From a checkpoint of a small transformer trained on Wikipedia: LayerNorm before each block, a variant of Adam for these matrices.
Each number is 128 + 32 x the weight over its row's rms, rounded and kept within 0 to 255. Layers, rows and columns count from 0. Numbers have three digits each. The size before them is the row's rms in percent of the matrix's.

# layer 2 MLP down (transposed), 768x192, rms 0.0882, rows 128-135, columns 0-191
123:131097126100112116089141098095167103186083115150118082140130125120132135114097123118121137085072099176076110123195150142137108094085144123101171117112142139143114113115209151072121149113074121174167129133134197146138076132190154157150133185123033097182058123160155200134089138073105137111167128118113165117141097115121094152130131112092170139119203131095159081067099153151120116104139166204143149117058096091155135118138150134176122177084142159105073187110089170116158114084171141145149129113062147163109107149107115080085151172139127117119095159129133106152119175144127152139
116:116164159137143151124145116086157203151135183185072112136146152152200136181118148134175150117081126072131103108112093113117105151093164085084151085160092123096136097164136101064108123133147147110083093159116102189069105136136139154087170135139159175102207155153122150125120095109128175050142161121136151141175095094206152150128133087144134155098081122137073038207080080115165095126108115157124096117159093107124159196113096099127145116135127125174123152102110102152139127128098120138105077164133179132108111216111065123146090099138157131109123135134124152138083143115152155111
101:207091110133091142115102114105172124163166127075178184084116087149162107149176128107094129203136165147140087073099120131146144125166140124158141059092088068157140066147134114104104061116092095087166119112165117114142146103094162099137113111141130134115091069194099058142106068137128150141167114118140148147109146162151121161181102091076139105162101137133158140118114112149146128111145126149119124124149158153119210107136167074129171126041097103151090131130134183142090124178168179134140187085180131165095163143102182122130128109109091145154150186089110116118103094161172110076
094:134094143057158153130102136106134132170137142104092164168121099123127099145122072104163106097125117167167106132127152113126099128135172112124094132141137120173108122112112135128170105146106183073142152105157117114119146070112102136167163178157101212128142184120127077141146200158110132140109169099076113081152092148150138173106108105166098138126103127163092158094180115129139100114144187071095063143105147136114107126126096130156171113085160161182138060168159080091056111153151131103083102161210086068132141134065220169069145125108107128079143139144120142106092065168176124118
051:103148144099114157133169151139108122155122147137156115112142106129169119150131086152140134093115098154099122109100157149183113110127136046087123153092123152140153102126102099134127121090144133143163155188126148105109081119198000163146130147113119174127103143156159155105104101132150117068166076006130150167095093119125100154092109135098127107142168117126166127124131162159167150106101145103153074114162144146105123150142132157093126145142123148107059161161100064124149119151138150135122111150161141145117129133150144153166107177092128102155180132121039136110160142114109235079
109:091043144129118133096140083084154139131214092058094137130110115126149131102121161128087077175175140127136101105099125084122105179142143156105106137085123151132128120148186147121127160157059114129202074124090115172107155138154148202162118150128062172116149150138140026110117123165129118109156077126174122103138106116153156159097143153156103171144088150116080128110146117092124154101091129120114132102147170172156129164174171142134159102141100136172111093108149116091196153095106094178146129112164121161104087173083207090078154169142167123112154121103072140168085101095126173150
109:145154132160114141146158123124105125183088124094102130102150118146145147160090109167158163124174106138111163136125121114137208129152137106136038179093144134125126151096209067108135161124175177113129112141067180154161159069129121127125102094092135154130140124177092114054093075119147104141172162152120121123115112130119122109115092141124106120133009144114111095159132144099126084076138082108139151137133106111146101033093059158146116135139173152048125164190162169139113112176162086158072151202118114126117109099130183104088155099104149153157113114152110150135145141175131075110
105:135122095162188191128051191144090081081130141097177183128097094154161137120160109150121138122165158113162084091133142135124091088169151139148147114126121130061146158132133105161137184163136161158162077137141098146116154129179139110153134131072122178135115160100129107190085124079186107080135132158133160066105105073120112097122117130122116096056173127141087125140141140094076215145147139136100147070122144164146138113105112147070115133170115109183095055172104094158119115105177194139131139178147089115136091085087181109067131112122115142118141153133074170164106139148154082153
# layer 2 MLP up, 768x192, rms 0.094, rows 129-135, columns 0-191
113:148110136159146116160114121106098184062077132178098127195147109168103100165111107179090101124139136151107150154096146119107166093117136098179172150125125130109159105074119112144083077094093140108082158105097084118139159184099113132125135126117147122145126087152119107090142077179080177155157126161067121110143148090111125137146104134159084098211110183096192152111156090163162084120125130100099097129195089112116116133081205080096106087109122138082127066159129155164114088043106102147127171118082089124160187158137119099131122156132168131163086057130133176092169134128085121147
105:166176164136118072145101170081094116116094149124125051173133164105124143151115106132110118115140110161120114161093130092145133164097121081096146111098143182099165127070133137154183148118119138116082189100054153158090033164112134070110142142191125108144142155113148185161127184144158159158160097147093116154123145078119105127103103186120127106138132167170113097102072102155152142098154134127161073162172112148101088150127090081060110121131141152122191163104134150112157108120166071122149087132110095139085156167140095116141139165144156127119115071092120148128087196052072163193
097:112114117152106153142087124125101111142145169169064125092130175132121143117173080124189119139101090091152125120124125128108124101156116150160180137067149085154140110136105044152078132072120173142113104107093098060185118120171146089116168149095099120130064118136144168129125119123109147118163149158090083115120079119093163114094090133060082135227146092095202094148119146107124105172075147116123145116110178081101088150131114175046100098183130214132123102155079181129132091143109122129139155121112152092106145145132068137096177141132169143192120106172100117118148142136095077157
069:153083150140044125117118090117116124111148105157126165127120149146011117148137133135162149118169148150135108114123046043078105101135089219155155120089112128137073114102112126137113133116128129139126115093109120124128120116055184046142157107154132135100175126120131153134138085186158149173075150176135118119161140117035119083125138153136141132137068081141121112135131088089077110102108074107150191156138136085116125126155114151135082110101135090106214118094096111145196124087108047096129146111114121158130097120112090094136134187132126171105123135150161111164124118125144069143
111:099090172129182129177170151131154123112099155114107180136117179134173149111109077169158121131139104152094119110162133172122100116118094128126105155149116094146157210100156158108127099123127157135098107113101125077113112114105113057014150165070140130120161113165126100063078112127112160144121200142151159171165153154152122087058098133084101076160128144075133155119189183144140099149083098086144143112199228116180099109109133138138183100149118108111121103080110116131161158154178118091072118134117144052112127149106172147145118141141163088118100123145147117120167102133166088117
109:130094070083136110092154125101139132122085105150106092161145131145147115143158143195117062156172134124134112135121099098118188133147105129119109005108158181168127127148130116151116154158081131153098213056106149118152093186120142150102123161129148083151141152120089177137172129147109101079071146154161115159063134163132083122112199081092073150110139149180123140152169098129131140170159108076079100130148170130124138132118120129124068150084133148155114157073113112180158147117059117109124131106159100134164128146122151101189149121167188123063178104091152110123118154072146149082
106:137112181185158098163051155145094105100096142191166148138175140135102149095124108129181110112121131159058119082135109102113116088123162126149184108147114130176148154092107086120158146147080104102131142103116142097072170076120066123171196135095130134045127119114125130078108123156137173128146186155084126171181150096082119123121141140156096126119114131145132098156188082069112113099088097158085130136138136110080116100117179163151139130129111130114132207105130148095142132096088167086100081147094108154159188113100177140120179128155104120177062100090167106156054160169110082109